{"head_dim": 64, "positions": "learned", "parallel_block": false, "doc_mask": true}
Each number is 500 + 40 x the weight over its row's rms, rounded and kept within 0 to 999. Layers, rows and columns count from 0. Numbers have three digits each. The size before them is the row's rms in percent of the matrix's.

# layer 14 attention output, 128x128, rms 0.247, rows 105-127, columns 0-63
123:488497485581512539549435473477549442432538549529457449511495551542486483511468491440518468449413501475508502487516438427516445429509464514486428437526518487475499470537525480477477520523541551
104:551519473504489513463503500475518472513498538623424514512503546549484482542492494494560563448518427534524561447506435494453492545499520521509437509486585507511509505535440505474500484492509617
102:491470523477490539469462376600517397454501440549476416452548516517498478514515487508511525448404454525560470435539457534479528515515525507543464512434527481552540509519506511452503521517485544
109:489542486522524528526537507540478482499514446460443498559463471531422527495474553458483458533545522517488472467517480507514550580538422500510539499439489553512535503495499539470527496449523519
108:500482491523461476549452497535468419500478497587507455520478523437488481523585516532410533486522505535481501440437467482554467479512521520458415410496524516557474536470491518479489556505514426
088:537447480518481479570507551488491500486571464515489499523492530463488507527578520470541515523488536503484465506512540519465482475578530582504479541507473513491505559473502494553469492534535393
095:595509539505530512554480498547467551504455471442478443447543459433525540474462501482470604479450493492536510486526452499511552512516467487437524442497478567537485498522466506466578556521520457
108:516551465485553458444471477541514467543494472414523434487475490507538475511422520477508477510479471540500505539457558428439507494464520517552520518514474512488482529527439447440489451575497515
102:510401489528546495475506536409501491467448438512469473489469453470449510441514475490551483486437500492501435518480490515476477453451391500534418488537455442552476550446493457499515463562505475
096:507463476445574482499455549538526514451518432472476465473475495484560461447532499504452519569444495463460425505505464466504440476465560494497480508464496496485517443496556469465436624504441549
103:468510500529571508538483518557448487532471463485416408402432482457453478452541483531481545563462545510514470475552524503522533465473429451515531503554529458602521445527514469495498488529499473
101:502554456500511553499486546480447566529518481511494480533459444491436551497558488467453500535503489494438537531535576516566429536507489440437559527512467514521493487529551517478498523478434454
093:486472551407518532451473476551543496577493484489530517476465564537459498430476435480538506493457460499458557550521456536513507416502498474578527528504539532510565459522540496567578483467461545
088:486453518512523489560472507535440504523403547527545484545466518419508455553492525528474486495520514487442442423490540517480490509420503486471524569452539559487527510490558544500561501534544528
103:522495528476441476515499448454594489494469533474545489539469493418497536488553516508526495473500473492513485532512533416582463520530486507502525505515518504481503488518439559528553459539487454
078:502471454490509531470483466462499521574504476479481540522471433500446416443511519467439517497465513455462543484420501529500494534539476502437427549468519456625515557549434504453460485434546502
098:490493528502457530490404499492518575471530492485486457524400484525486577517437505562472458463495521561555493477498513452548477573482485564521436425532441484439531599482526452431488478515475475
106:569525552554490504521433544541536542514487456511514483558488490443557495496494475481501516489479486495515533458468462536547519496488511519475556522534495508511533481506488439418530486450544536
094:560533481521562569464486477498538503529571405496494495535533466501479464497472479497505479499495497602523476457469492571513551474470466502511569545508489532463505479505537485550445510509481545
098:478511528481516488504443527535468448500514543551496492437473525455530469532527558511517523530449498485462468453529553585518510553432453458508518527490484432533500476529440486508486542545457512
094:477560497463510490485450470577462521470520455528462575507514436500470567492461524583525526487443551474445594533512510469508485501512509505496439512484436447474475505456527429482479469463421532
109:505577438529441488431539555508554501425511475519585404459437439510443477557503472503526511533473513473545550492569479475591492504528560483511483438547486506482518482438485441547452437509469537
112:572417471536502564532574530486589488525467499485471463489506461525502517500449448469487522527550470525447485537505439465428528446506522538520516458530502517429501451491483545535506470429511535